Weights of a small GPT-style language model, trained from scratch on English Wikipedia: 4973 steps.
Each number is 128 + 24 x the weight over its row's rms, rounded and kept within 0 to 255. Layers, rows and columns count from 0. The size above them is the row's rms in percent of the matrix's.

# layer 3 MLP up, 512x128, rms 0.409, rows 380-479, columns 0-31
size [104 106  97  98 102 102  99 106  94  90 106 100  93 102  97  93  98  94 107  95 100  96  95  96  96 101  94 111 107  86  91 106  96 105 103 109 106 113 108  94  98 101  95  93 108 105 100  93 104 117 102 103 105  93 104  96 103 103 100 101 103 100 110  99  93  99 106  96  71  99 141  98  94 102  95  96 108  97  89 101  90  91  91 102  96  95  98 103  95 105  91  98 112  95 101 101  90 105  91  97]
[[106 139 153 168 101 116 151 141  86 117 134 128 156  94 137 142 126  97 101 103 120 108 167 166 163 138 129 134 134 160  88  85]
 [ 92 142 107 150  82 100 122 115 168  70 122 135 128  86 100 130 147 164  85 168  89 151 153 130 145 113 134 124 125 133 136 145]
 [136 115 115 149 153 170 158 112 130 134 115 126 185 118 119 120  88 124 125 117 121 128 112 142 148 169 117 106 128 141 147 105]
 [ 97 182 133 117 120 104 146 120 134 135 117 180  81  96  95  88 133 139 100 129 139 114 169 154 127 128 146 133  81 107 134 114]
 [104 117 187 115 139 129 139 113 116 123 103 129 105 107 140 146  95 140 177 104 132 126  96 114 110 161 127 122 129 115 123 121]
 [148 128 164 154 126 102 113 117 118 122 162 106 126 169 159 145 125 151 123 128  97 143  64 117 101 118 119  91  96  90 114 119]
 [105  88  96 147 133 120 103 134  95 158 139 135 137 139 141 178 121 115 141 152  99 150 169 105 150 135 128 118 114 168 136 115]
 [119 177 117 173 128 146 130  75 111 116 116 154 126 118 136 114 130 139 149 134 139 121 140 147 111 143  47 135 141 182  98 139]
 [120 162  79 127 156 141 142  89 111 110 128 128 111 142 107 161 160 139 135 142 100 119 103 105  86  96 115 160 137 139 125 162]
 [106 150 146 106  81 170  82 131 170 174 143 100 124 167 130 105 165  97 103 113 128 146 144 145  89 163 112 114 126 118 132  94]
 [ 92 109 104  99 138 128 120 111 118 142 143 147 130  96 138 120 120 119 160 145  97 124 188 114 149 141  84 181 120 154 116 155]
 [121 128 120 147 125  80  78 135 167 102 109 101  90 174 144  92 155 133 152 101 134 150 139 147 180  82  93 110 123 142 110 136]
 [137  91 146 102 181 154 122  87 126  96 156  95 113 120 154 136  99 140 142 147 135 159 133 130 123 144 132 169 168 118  75 120]
 [150 130 173 104 141 142 172 146 130 113 137 141 148 164 125 110 128 110 145 133 134 156 156 111 123 125 147  83 117 120 126 142]
 [141 162 141 128 138  91 132  69  91 132 169 123 143 148 132 109 110 106  98 132 130 131 104 122 138 152 186 156 111 133  90 133]
 [142 122 126 105 116 117 151 132 116 106 129 153 110 135 101 149 113 115 176 128 101 114 145 114 155 147 159 146 116 178 136 108]
 [107 147 124 105 134 107 142 126 132 155 133 128 157 141 114 107  99 152 130 118 128 120 116 131 134 107 126 134 132 136 140 119]
 [ 94 131 157 177  80 133 107 126 150 126 137 129 100 116 171 129 140 186 109 123  80 120  94 169 156 132 128 157 123 101 165 112]
 [129  98  87  62 128  79  79 142 115 108 122 117 125 153 108 142 156 150 129 127 187 125  87 148 162 135 116 103 133 103 118 114]
 [114 128 119 131 125 146 125  93 122 139  94 143 181 142 126 130 107 152  99 106 105 153 131  82 151 102 113 122 116 148 174 145]
 [117 143 114 153 133 149 178 128 126 148  96 151 121 103 114 150 132  89 131 137 106 130 152 141  99 113 101 133 110 145 152  80]
 [158  78 112 142 146 118 115 172 100 122 113 144 140 100  91 154  51 108 119 127 126 120 106 114 141 119 157 145 175 120 143 106]
 [109 138 132  94 150 128 142 145 129  88 166 148 147 142 108 111  98 126 106 102 100 132 149 146 129 143 138 142 136  85 140  97]
 [135 138 136 135 124 143 100 125 120 159 110 105 136 126 136 125 141 154 144 130 149 103 169 126 120 133 120 131 159 111  99 159]
 [184 137 132 158 135  92  85 129  89 131 141 175 121 101 103 138 104 107 131  93  80 130 146 118 163 126 156 160 141 153 146 146]
 [160 126 143 110 122 152 120 119 118 146 138 135 124 117 125 114 116 146 185  87 117  94 129 154 111 109 143 125 128 201 133 163]
 [115 141 165  93 127 143 126 122 103 109 137 149 128 174  86 136  78 109 123 105 167 160  91 103 123 183 124 161  75 175 129 135]
 [122 145  66 124 109 159 110 124 144 117 133 133 113 141 169 105 135 161 139 156 142 133 105  96 172 132 108 142 119 105  69 114]
 [104  95 118 134 110  83 140 105 110 105 114 145  96 127 146 126 119 129 142 130 150 112  86 192 150 141 145  82 107 120 140 169]
 [ 93 165 132 141 123 161 145 100 119  99 103 127 128 132 157 130 171 137 133 119 151 142 178 141 154 131 131 110  86 125  91 103]
 [140 136 112  75 146 120 100 112 166 134 131 147 121 159 129 144 112 125  72 112  89  99 154 155 168 130 165 184 100 115 118 134]
 [143 117  59 133 138  96 166 133 106 114 133 136 113 114 145 111 178 120 137  98 117 112 122 106 114 191 125 124  98 128 111 123]
 [144 117 126  78 125  99 116 117 121 124 105 122 124 101 167 151 119  73 132  88  84 132 136 114 151  87 130 125 162 135 123 158]
 [149 104 118 156 164 166 113 160 137 159 108 104 122  93 108 135 151 156  97 116 140 116 111 157 135 158 127 120 121 137 136 120]
 [111 117 145 155 169  90 127 118 116 142 137 173 150 159 125 114 131 113 121 137 129 137 134 165 175 151 164 162 122 115 162 125]
 [117 130  74 155 124 145 114 128 139 122 120 162 104 142 122 108 152  95 140  92 119 105 133 168 104 116 126 132 169 134 146 143]
 [159 153 143 116 166 103 147 100 127 116  91 110 141 139 133 167 112 124 129 125  91 154 139 119 115  84 132 124 129 136 142 141]
 [130 152 189  93 141 105 175 163 111 128 115 107 169 125 152 118 121 131 117 147 123 124 113 142 140  94 129 153 101 102 149 128]
 [115 152 155 160  75 112 145 137 112 123 131 165 140 126 120 153 165 174 130 104 142 136 158 142 110  94 151 161 134  95 134 142]
 [134 125 146 104 128 136 175 127 116 111 156 141 157 121 142  83 117 162 135 109 138 114 139 113 134 156 143 129 155 153  74 134]
 [132  76 119  90 138 133 142  78 151 134 175 110 140 111 128 138 148 121 143 125 104 110 110  72 118 167 151 159 144 156 102  93]
 [162 127 103 101 106  85 163 164 135 112 123 121 167 145 138 155 140 138  98 137 103 151 150 139 115 113 134  87 101 138 120 150]
 [149 125 107 172 147 136 130 109 107 130 146 141 125 130 154  71 115 144 140 125 104 101 164 165 112 155 118 121  97 111 130  78]
 [137 146  99 108 101  78 131 159 105 130 152 146 169 161 138 139 159  98 130 128 145 112 160 141 121 129  91 142 132 120 133 110]
 [161  90 124 133 108 165 102  81 127 124 150 129 155 139 144 133 134  97  96 106 122 141 130 130 169  94 100 153 120 138 106 115]
 [106 116 127 136 117 130  93 164 129 177 109 122 127  73 122 128 165 148 120 137 120 105 139  84 155  72 150  92 132 135 166 143]
 [ 99 145 165 138 145 139  92  92 146 140 107 106 121 128 156 156 136 105 112 156 128 152 118 145 140  98  94 133 149  95 156 147]
 [158 116 101 140 151 148 152 127 114 133 150 120  94 110 186 156 112 126 140 138 136 126 121  94 117 148 128  93 147 141  94 139]
 [135 110 164 131 124 128  96 142  61 104 128 125 147 156  95 154 156 120 122 128  94 127 129 128 100  66  86 151 133 136 178  86]
 [132 161 119  99 153 123 116  94 110 112 132 114 108 137 134 108 164 155 106 130 103 169 123 124 171 134 120 127 127  78 178 149]
 [171 145 117 141 118 141 104 130 120 119 164 117 126 113 158 105 139 112 153 115 109 121 108 134 110 119 124 142 120 126 134 152]
 [ 80 141 122 150 133 144 136 146 118 116 122 133 153 144 175 146 146 117 140 137 149 119 137 106 122 119 139 125 124  71 139 139]
 [128 140 159 135 149 146 144 155 114 131 117  97 155 137 136 120 114 108 119 131 118 129 164 112 133 141 163 144 125 166  98 152]
 [124 110 135 151 114 124 145 180 138  93  98  85 112 105 112 109 145 138  99 129 155  94 184  90 154  78  84  93 123 133  44 157]
 [120 129 139 104 171 176 139 108 157 129  89  91 121 150 136 119 105 137 128 142  95 138 122 157 126 140 157 139 122 102 163 163]
 [145 134 112 112  94 120 127 143 142 108  96 116 118 151 124 136 124 129 103 116  68 111 151  84 164  95 107 173 154 132 121 173]
 [ 98 163 130  80 153 152 133 117 149 113 107  91 138  85 120 153 115 121 112 143 138 158 134 130 153 124 148 113 113 127 152 108]
 [103 135 159 141 144 157  90 123 157 132 112  70 125  86 130 153  72 138 141 118 132 147 130 124 187 116 125 115 131 161 138 131]
 [107 140 120 180 151 125 144 135 119 145 165 135 127 141 128 105 138 115 139 140 150 109  71 178 123 152 160 161 104 114 140 104]
 [ 71 152 181 137  86 122 140 103 145 157  99 131 167 114 111  96 139 109 163 156 153 149 157 171 149 120 130 183 138  96 106  84]
 [119 103  63 180 148 125 156 149 124 128 120 203 120 142 108 121  94 131 139 142 111 153 147 125 134 149 137 129 111 129 105 122]
 [ 87 154  87 102 147 117 138 147 113 149 119 149  94 109 108 167 141 114 153 122 119 120 149 157 167 147 112 155 102 145 128  89]
 [158 131 147 137 130 166 154 107 116 130 153 143 152 155 107 114  85 159 145 145 122 144 150 155  87 144 139 112 123 154 157 125]
 [135 122 128 132 154 103 102 100  87  96 110 130  85 147 110 105 114 114 118  92 134  90  84 126 141  96 153  89 164  89 174 124]
 [108 115 139 150 134 136 101  79  86 159 121 153 134 149 128 106 142 136 115 140  98 106  70 101  95 133 133 160 137 124 118  98]
 [ 97  83 163 120  84 113 166 131 111 127 118 147 104 143 132 153 101  95  99 174 106  98 123 172 137 153 116 123 129 140 126 127]
 [ 68 137 111 139 176 114 145 135 104  84 171  96 148 152  89 112 133 121 133 121 162 112 142 158 156  99 121 168 139  97 129 150]
 [141 122 108  87 151 156 127 135 142 144 135  85 107 153 119 127 119 116 133 107  86 111 163 115 139 140 162  79 104 133 132 125]
 [141 148 115 132 114 112 107  85 176 166 100 147 119 104 164 128 152 135 141 139 117  81 178 109 162 122 121 138 118  87 139 152]
 [124 118 143 111  89 113 143 132  84 109 120 102 116 121 160 125 113 120  85 132 150  64 152  98 116 140 128 122 120 123 120 135]
 [ 94 135 134 129 158 117 151 151 104 126 131 141 126 112 119 145 169 125 120 156 113 148 154 123 152 123 109 127 142 138 127 124]
 [167  82 132  90 138 151  84 146 153 189 101 117 123 125 133  85 160 129  87 123 119  86 138 133 131 152 164 136 161 102 131 132]
 [141  85 135 110 158  96  89 100 119 130  78 172  82  79 129 134 134 125 165 152 135 145 109 148 119 156 157 141  90 135 145 146]
 [ 78 165 153  96 125 154 119 133 161  89 121 165 150 158 117 140  93 128 125 126 123 138 129 131  95 154  91 146 107 131 108 133]
 [121  98 164 115 160 132 145 116 103 114 149 143 133  92 191 137 155 150 122 130  53 151 123 129 114 104 118 100 104 133 141 139]
 [ 86 154 164 160 171 117 139  92 167  98 151 124 140 150 116 125 151 129 115 131 122 142 155 125  74 164 115 101 131 121 122 156]
 [ 77 163 128  98 149 152 154  55 168 131 154 132 116 165 108  96 134 161 169 147 129 104 116 126 153 101 100 158 100 121 123 131]
 [142 147 114 115 143 111 118 133 159 132 151 128 183 143 112 100 123 150 122  79 162 132  89 122 104 156  94 125 128 125 126 155]
 [163 111 105 110 108 115 151 135 103 102  97 156 110 106 143 111 129 143 169 107 136 109 101 119 135 170  82 114 136 163 139 115]
 [156 164 139 143 135 121  76 118 141 131 132 129 126 121 140 113 130  91 100 124 150 113 108 104 178 161 128 128 129  97 139 154]
 [111 160 144 168 167 139 113 134 125 146 126 130  94 112 124 157 126 108 140 168 126  86 119  89 136 149 124 125 102 163 104 110]
 [202 190 146 153 115 130 127 141  95 154 141 145 103 135 131 143 101 131  95  87 111 125 136 119 127 145 102 118 141 103 115  99]
 [131 139 108  90 118 156 147 128 114 174 130  90 110 140 116 138 111  63 133 119  81 168 132 127 141 143 147  78 166 119  90 121]
 [105 116  48  65 131 130 132 110 134 124 126 165 169 136 139 178 113 123 109 161 126 128 156  64  86 115 180  74 119 122 164 159]
 [161 123 134 125 143  75 128 113 113  96 134  92 134 140 146 134 138 137 118 124 124 125 142 138 176 145 131 134 127 124 120 176]
 [114  90 126  99 123  90  99 109 148 102 111 148  90 138 152 121 118 150 107 123 113 159 148 114 124 109 189 148 128 119 124 104]
 [121 141 121 130 140 170 122 127  86 151 141 111 133 131  92  94 103 101 130 130 114 115  80 132 124 128 154  85 109 136 124 155]
 [130  85 105 134 156 101 158 127 112  98 118 102 141 162 136 130 104 124  80 152 125 151 111 148 168 164 147 172  94 118 137 172]
 [131 127 100 135  97 147 144 132 144 137 127 190 136 143 120 118 145 119 102 127 157 103 133 118 143 122 173  94 112 128 144 129]
 [ 89 107 137 126 135 138  84 142 119 162 125 149 163 172 160 171 120 101 114 187  99 164 116 153 139 108 107 130 173 109 142  82]
 [122 162 117 155 108 126 142 122 149 152 118 100  92 140 118 150 135 181  94 122 157 130 159 108 126 121 105 170 132 127 132 170]
 [121 102  74 100 123 116 133 150 115 147 158 166 123 118 148 125 151 128 136 119 122 161 126 124 158 128 138 141 157 135 129  92]
 [133  86 138 143 129 167 132 148 126  95 142 129 118 124 140 107 131 118 137 118 145 105 130 136  80 145  86  55 127 159 140 125]
 [132 115 138  72 141 114 124 153  95 113 161 116 125  81 134 121 115 116 140 156 108 130 125 120 117 122 118 121 149 152 101  88]
 [128 116  90 141 126  97  86 146 141  91 107  97 143 148 154 142  99 114 102 129 139 169 124 154 141 139 139 142 152 121 105 113]
 [124  76 141 146 111 110 155  96 126 140  84 112 118 160 111 145 148 159  92  96 139 139 151 132 137 101 164 124  66 123 154 129]
 [ 92 162 113 115 117 110 127 136 119 106 194 113 113 121 136 135 137 120 104 108 136 144  89 148 109 141 159 111 107 138 130 117]
 [114 141 143 141  73 144 125 132  76 132 128  88 167 173 146 124 113 100 142 125 105 116 149 116 102 144 114 151 149 177 139 169]
 [126 122 140  99 127 130 148 121 138 162 137 145 128 154 143 126 133 124 134 117 123  49 117  90 120 161 110 139 130 185 150 157]
 [158 116 122 130  99 106 110 136 144 132 112 120 106 127 120 140 124 166 119 158 100 143 152 133 117 174 123 138 151 133 150  75]]
# layer 3 MLP down (transposed), 512x128, rms 0.194, rows 380-479, columns 0-31
size [101 115  93  97 102 100 103  99  97  92  96  97  92 102 100  95  97  85 109  94 102  98  98  99  96 100  92 112 112  86  92 107  86  99  97 102 105 110 107 100  92 106  94  98 107 102  89  91  95 121  97 100 110  94  93  93  99  94 113 108 109  95 111  99  93 105 107 101  82  97 135  96 100 102  94  96 109 103  94  91 100  96  89 103  92  96 100 109  95 104  92  92 116  95  95  95  98 110  99  93]
[[125 112 142 111 151 131 179 176 124 131 132  94 154  89 115 192 178 120 136 127 140 155 179 119  98 148 123 157  86 129 125 157]
 [126 145  93 132 112 135  99 114 116  87 118 137 144 148 134 157 107 170 129 149 118 135 151 131  93 154 197 133 139 135  77 152]
 [151 150  98  99 122 136 117  96 119 145 153 140 155  97 132 113 148 149 137  91 127 126 132 110 175 144 123 133 103 142 121 106]
 [140  89 147 114 154 120 128 109 137 101 131 156 131  91 107 134 138 116  93 118  97 152 142  56 140  99 149  95 120 158 109 129]
 [ 93 130  73  93 157 114 163  85 101 146 133 160 144 162 149 122 140 148 135 136 153  99 181 127 174 111 157 151 140 107 114 154]
 [117 134 130 131 135 125 117 128 141 112 134 172 120 114 151 129 121 117 132 156 144 125 113 124 136 161 168 107  58 102 137  87]
 [166 123 121 149 122 151 166 109 115 133 116 157 130 116 106 159  75 165 128 123 118 124 119 108 119 140 138 106 129 108 132  91]
 [113 114 121 119 140 155 109 170 145  96 126 141  91 131 154 155 134 129 123 126 131 121  94 127  85 140 155  87 149 162 142 151]
 [139 107 146 150 104 159 127 158 115 124 108 146 137 133 134 137 106 148 121 115 162 107 124 123 116 123 126 125 130 123 106 160]
 [139 106 129 181  98 155 111 129 128 129 124 145 140 102 103 120  92  91 134 165 126 116 171  85 142 189 150 125 163 146 151  85]
 [171 126 182 130 147 110  84 123 138 129 137 110 156 161 156 129 150  97 117 123 104 167 118 122 121 126 134 124 110 116 121 138]
 [130 122 128  99 141 136 118 154 169 108  79 156 118 116  79 100 113 140 144 121  53  97 180 156 180 122  92 108 130 123 129 130]
 [115 112 117 138  92 168 134 114 125 153 126 137  66 135  86 129 114 112 118 149 179 117 161 107 112 159 115 179 113 126 118  78]
 [128 139 149  95 174 154 138  71  92 153 104 140 110  95 162 133 124 146 127 111 168 180 149 114 134  96 166 151 117 152 148 144]
 [151 130 126 115 126 148 111 160 102 125 145 142 115 170  94 127 150 129 104 109 100 116 145 100 143 152 115 141 129 100 124 133]
 [132 104 145 113 108 111 126 114 152 145 161 141 103 140 124 172 126 113 117  98 145  95  97 130 146 119 103 119  73 141 107 140]
 [126 141 123 184 115 143 116 113  99 106 146 117 140 115  97 105 173 107 158 109 129 127 108 162 139 157 118 149 165 129 106 132]
 [105  95 128 117 143 131 159 146 108 171 101 125 144  74 130 156 111 177 105  45 155 131 154 133 162 100  86 107 108 127 111 148]
 [105 129 120 151  97 186  99 159 113  85 110 121 113 106 156 116 177 117 125 122 131 134 149 105 115 118 121 138 134 105 109 140]
 [125 127 144 133 105 130  91 135 101 162 105 136 113 109 113  88  95 170 146 142 140 134 130 117 129 100 139 135  75 137 188 105]
 [ 69 147  97 101 111 172  83 159 115 119 144  98 107 159 168 154 139 146 157 161  98 126  85 134 122 142 115 155 129  99 110 119]
 [140 101  78 130 117 176 119 153 113 122 106 130 106 171 147 115 170 104 101 148 139 131 104 104 109 117 112 148 134 153 136 115]
 [190 181 110 140 137 155 108 151 112 140 137 121 127 102 131 125 102 113 159 142  91 105 152 122 112 136 148 131 160 158 115 161]
 [177 150 105  57 120 138 140 138 104 147 132  87  80 137 141 113  98 115 150 121 154 114 148 147 134 137 156 151 132 109 101 130]
 [153 138 116 155 109 140 151 159 112 159 135 118 117 144  94 101 134 129 124 115 138 118 156 116 120 126 163 177 108 116 105 113]
 [ 99 105 119  84 144 159 118 107 135 165 134 146 133  93 116 184 118 154 146  95 120 110 174 109 102 136 167 131 114 114 111 132]
 [145 139 116 128 128 115 125 118  93 158  92 118 137  83 110  92 152 130 110 146 173 109 143 101  89 136 136 171 116 153  92 135]
 [137 118  96 143 107 113 123 127  78 119 128 123 170 110 124 119 180 174  81 126 139 121 141  54  90 154 121 154  80 125 158 158]
 [159 131 104 141 142 118 133 102 156 117 109 131 153 124 164 132 127 145  85 134 174 144 168 130 174 142 119  88 177 108 142 126]
 [125  60 119 102 142  69 102 178 141 141 137  94 124 102 143 123  76 147 135 140 101 150 122  93 132 111 158 147 131 150 123 162]
 [127 123 125 142 124 136 104 134 173 121 155 123 127 136 131 134 155 127 162 166 150 115 104 121 120  88  91 138 164 126 119 149]
 [135 142 168 101 114 133 118 131 153  99 126 181 112 118 135 123 118 154 124 125 134 179 142 139 131 104 116  74 144 121 120 129]
 [122 123 122 131 158 115 129 111  96 105 126 108 170 116 122 100 116 161 100 175 155 122 143 171 101  96 122 124  73 134 103  95]
 [119 168 149 118 108 142 170 119 153  65 140 103 193 122 162  88 130 131 131 154 120 135 154 135  97 122 130 139 151 127 168 129]
 [122 135 157 112 143 191 146 143 144 107 141 101 132 112 183 143 147 131 140 126 128 142 136 147 121 160 133 132 153  88 130 118]
 [120 116 116 108 127 135 126 146 100 143 123 106 172 122  75 163 129 157 113 127 175 134 112 165 162 109 116 139 163 120 152 143]
 [115 171 133 100 183 130 138 110 149  89 100  82 131 157 161 144 138 143 161 133 101 148 167 196 135 130 159 148 140 122 108 125]
 [140 156 146 135  96 128 145 143 153 103 129  98 132  97 126  99 120 101 153  87 151 116 119  93 147 100  96 108 108 139 155 105]
 [ 81 155 118 119  80 142 150 118 135 105 143 117 103 129 171 181 122 123 145  91 134 169 121  95 123 153 133 123 151  84 153 153]
 [137 146 153 164 188  93 102 134 122  92 161 135 115 155 149 148 121 100 138 101  88 147 119 136 157 133  83 145  97 149 133 155]
 [144 133 122 146 171 159 125 147 120 116  53  95 125 138  88 102 159 162 127 147  91 153 130 143 131 152 138 143 168  96 101  89]
 [146 132 121  74 135  89 150 130 126 156 111 146 107 149 116 100 131 190 125 181 124 128 110 119 120 103 172  94 189 142 150  81]
 [ 96 118  72 102 152 116  99 107 126 106 153 117 126 121 157  93 140 135  97 132 162 113 163 163 131 154 133 124 145 121 145 147]
 [116  78 115 112 130 133 119 136 112 106 106  99 118  99  98 139 134 127 159 128 143 106 159 144 162 137 126 118  77 115 162 111]
 [112 123 109 136 160 154 129 150 146 166 134  65 147 110 127 152 143 155 156 143  83 170 131 131 141 149 147  65  99 139 124 133]
 [142 135 123  94 123 152 114 184 158 139 117  76 145 117 193 141 124 106 110 148  77 149 166 119 105 104  97  95 154 115 136 115]
 [123 141 147  97 143 100 132 168  71 128 123 106 149 118  95 179 150 119 154 110 129 129 139 120 110 118  67 145 128 117 155 136]
 [147 114 167 142 117 129 111 124 154 152  93 161 119 153 126 106 147 124  93  85 144  95 109 182 153 135  98 149 113 151 174 116]
 [102 128 145 159 120 145 124 178 130 125 121 122 171 117 132 128 121 119 116  97 135 132 152 145  73 124 101  81 155 111  83 131]
 [112 110 120 108  91 164 123 119 134 145 122 130 113 151  71 140  96  99 135 158 151 133 155 170 100 155 122  94 131 114 132 143]
 [117 132 105 121 153 123 142 153 156 144 128 126 122 137 115 143 140 127 100 172 146 124 137 129  79 132 161 104 133 119 146  84]
 [ 98 118 128 191 118 152 145 123 126 148 169 131 145 123  87 110 108 117 151 145 122 137 107 105 143 131 130 150 103 140 117  93]
 [133 145 148  82 130  80 119 140 138 115 127 147 144  96  88 129 130 133 126 176 121 142 146 115 113 127 155 134 138 138 122 101]
 [130 138 125 104 122 121  95 132 137 139 114 131 131 140 118 129 180 159 139 144  80 148 124 115 169 125 106 115 131 117 125 119]
 [102 147 134 140 109 110 138 177 107 187 123 140 107 170 133 172 156  94 138  84 147 116 129 158 133 124 113 140 185 137 141 133]
 [141 125 135 155 127 137 168  91 131 127 111 134 131 134 125 195 155 168 119 119 118 114 124 126 169 113 120 120  97  92 158 139]
 [120 151 111 146 134 114  79 147  87 135 131 144 118 167  55 136 129 112 141 117 135 183 136 115  87 141 178 112 138 135 111 105]
 [117 112 137 107 103 132 141 154  98 137 152 173 140 158 140 108 161 121 100 107 185 120 118 156 110 103 141 125 140 100  60 102]
 [119 139  96 165 151 108  96 127 129 110 131 140 143 105 167 146  87 155  97 141  96  68 134 116 127 176  94 143  96  93 113 124]
 [ 89 162 133  84 112 153 169 146 145 147 112 113 139 151 157 102 150 110 105 123 125 125 122 150 115  88  99 105 166 162 122 155]
 [142  99 117 116 130 118 154 113 132 112  83 128 124 117 115 123 121  91 140 143 105 106 124 161 167 106 150 129 141 126 120 159]
 [140 147 155 113 159 119 130 121 119 119 118  97 109  89 134 165 119 100 167 167 120 124 156 124 155 119  96  93 142 120 122 153]
 [159 118 124 119  85 137 129 135 110 108 108 154 108  83 154 135 155 115 145 126 120 132 162 125 159 128 128 145 101 127 104 149]
 [132 132 102 109 104 161 164  72  52 130 157 159  70  99 105 155 152 156 138 114 139 131 128 137 120 112 134 101 173 156 136 142]
 [ 88 108 107 148 124 146 121 123 114 148 136 130 148 144 125 132 148 152 121 148 109  98 112 107 135 119  90 110 165 136 129 103]
 [111  99 113 112 110 152 134 142 123  70 132 131 135  99 149 145 100  92 119 139  73  75 128 124  87 156  77 120 125 146 134 162]
 [118 139 103 128 117  83 135 118 111 118 127 114 152 175 118 152 134 148 138  90 125 133 110 155 110 135 107 129 107 158  81 174]
 [125 122 138 163 137 107 141 133  68 114 155 134 159 135 128 145 112 170 126 114 107 139 112 182 131 151 172 102 137 129 140 160]
 [120 136 137 142 144 102 172  76  94  98 135 120 136 141 163 119 154 101 121  94  85 116  87 153 139 147 131 137 137 148 129 107]
 [128  86 106 126 178 144 138 180 107 117 166 172 147 172 117 127 114 141 159 135  87 121 117 146 142 148 175 125 123 107 115 136]
 [138 110 134 119 128 128  88 141 126 151 148 112 128 118 115 159 119 126 124 152 150 130 109 142 121 107 122 138 133 145 161 156]
 [110 136  91 161 128 130 131 111 139  95 123 139 106 132 155 108 101 115 127 168 114 122  91 116 115 129 110  81 126 121 117 139]
 [112 125 173 118 124 136 153 105 128 147 103 134 133 155 165 137 131 111 112 123 106 149 150 119 111 126 117 168 111 122 108 115]
 [110 116 122 134 125 167 154  95 179 150 119 146 125 104 116 121  86 110 136 157  99 101 160 121 109 152 104 117 103 115 152 131]
 [117 111 146  86 124 165 113 143 182 118 149  73 159 150 149 122 102 112 128 193 136 131 129 122 117 119 131 138 128 116 136 113]
 [ 98  78  64 136 129 127 130 137  68 146 105 158 145 147 118 125 137 171 155 121  80 128 147 131 173 109 131 152 140  92 133 125]
 [123 133 121 152 115 157 100 141 149 158 131 137 150 117 148 118 106 145 116 107 122 156 166 101 118 125 150 137 110 135 118  90]
 [138 122 118  97 139 111 102 147 134 145  95 168 129 150 103 150 131 131 154 141 154 135 180 151 152  93 144 136 139 125 159 120]
 [ 95 109 117 147 148 135 145  84 123 139 117 115 136 111 123 154 108 151 123 163 112 158 122 124 130 141 125 134 121 125 157 121]
 [123 112 127 142  91 102 176 106 126 131 137 131 143 111 108 131 110 128  93 160 146  91 130 138 136 129  94 167 169 125 121 130]
 [151 118 122 108 170 166 150 111 122 125  98 164 123 122 105 156 122 117 133 165 117  98 155 121 119 136 142 126 161 117 125 121]
 [140 138 133 121 113 140 116 149 154 132  89 119 125 124 162 162 119 108 120  98 123 114 126 141 118  91  99 171 120 126 134 129]
 [116  93 171 213 117  97 118 101 131 115 110 150 124 152  89 159 151 145 130 142 158 122 127 120 119 115 154 123 111 144 144 160]
 [141 111 171 130  87 133 155 104 117 101 163 136 110  91 130 120 131 122 118 179 122 132 120 107 107  82 135 100 141 162 127 136]
 [140 116 115 139 121 155  58 178 128 150 120 108 117  82 128 110 122  92 118  90 164 133 116 129  93  95 120 115 129  81  84 173]
 [153 108 134 128 129 110 116 122 139 167 183 147 135 123 166 132 112 140 135 129 136 128 154 100  84 150 120 141 111 127  90 121]
 [157 125 118 139 171 138 173 133 109 125 133 142 146 121  99 129 146 109 108 129 129 108  97 117 166 115 145 115  90 137 124 137]
 [188 150 170 125 141 146 107  87 134  98 120  97 157 142 172 156  79 118 156 134 146 145 140 121 131 142 188 114 106 137 143  97]
 [102 135 142 111 119 152 133 102 100 122 127 132 170 130 148 119 104 121 117 116  61 125 103 125 135 116 114 177 119  98 113 104]
 [171 132  90 180 153 163 115  90 110 120 130 134 118 136 141 152 131 129 121 124 111 157 153  93 117 151 107 116 119 140 129  77]
 [115  85 134 143 127 152 119 122 131  70 124 163 153 143 100  99 118 100 145 124 133 142 118 186 131 140 105 119 163  96 181 125]
 [122 145 180 103 152 131 120 137 121  76 118 128  74 128 117 114 127 101 109  87 166 111 129 127 107 104 115 114 115 138 129 117]
 [171 113 123 100  78 118 128 148 129 126 133 167 115 151 129 137 108 130 122 103 119 102 145 113 171 101 121 107 153 165 143 123]
 [164 118 123  90 114 129 112 163 142  84 110 166 159  85 125 131 176 164 130 140 117 148 176 112 130 130 119 135 114 151 145 128]
 [107 109 140 117 114 123  82 133 107 144 166 121 129 126 141 135 155 124 180 121 111 121 140 131 102 131 163 105 104 127 143 140]
 [ 80 100 150 126 139 130 146 104 125 117 138 140 160 119  95 171 106 139 156 122 168 132 171 113 145 144 146 130 114 111 166 120]
 [161  93 129 132 140 101 119 119 118 117 124 118 159 132 135 101 103 117 165 170 161 141 106 125 105  72 149 155 131 129 173 119]
 [150 164  99 136  90 110 150 130 147 146 109 138 171 142 173 135 121 155 107 135 106 117 118 125 126 107 112 122 136 132 172 147]
 [140 144 146 136 132 135  97  94 101 114 132 154 128 119 109 105 134 120 167 154 107 154 116 182 124 108 144 138 110  77 136 134]
 [ 62 138 133 131 140 137 134 152 110 129 124 112 126 150 134 109 110  63 106  98 130 122  92 155  95 105 121 162 113 136  96 161]]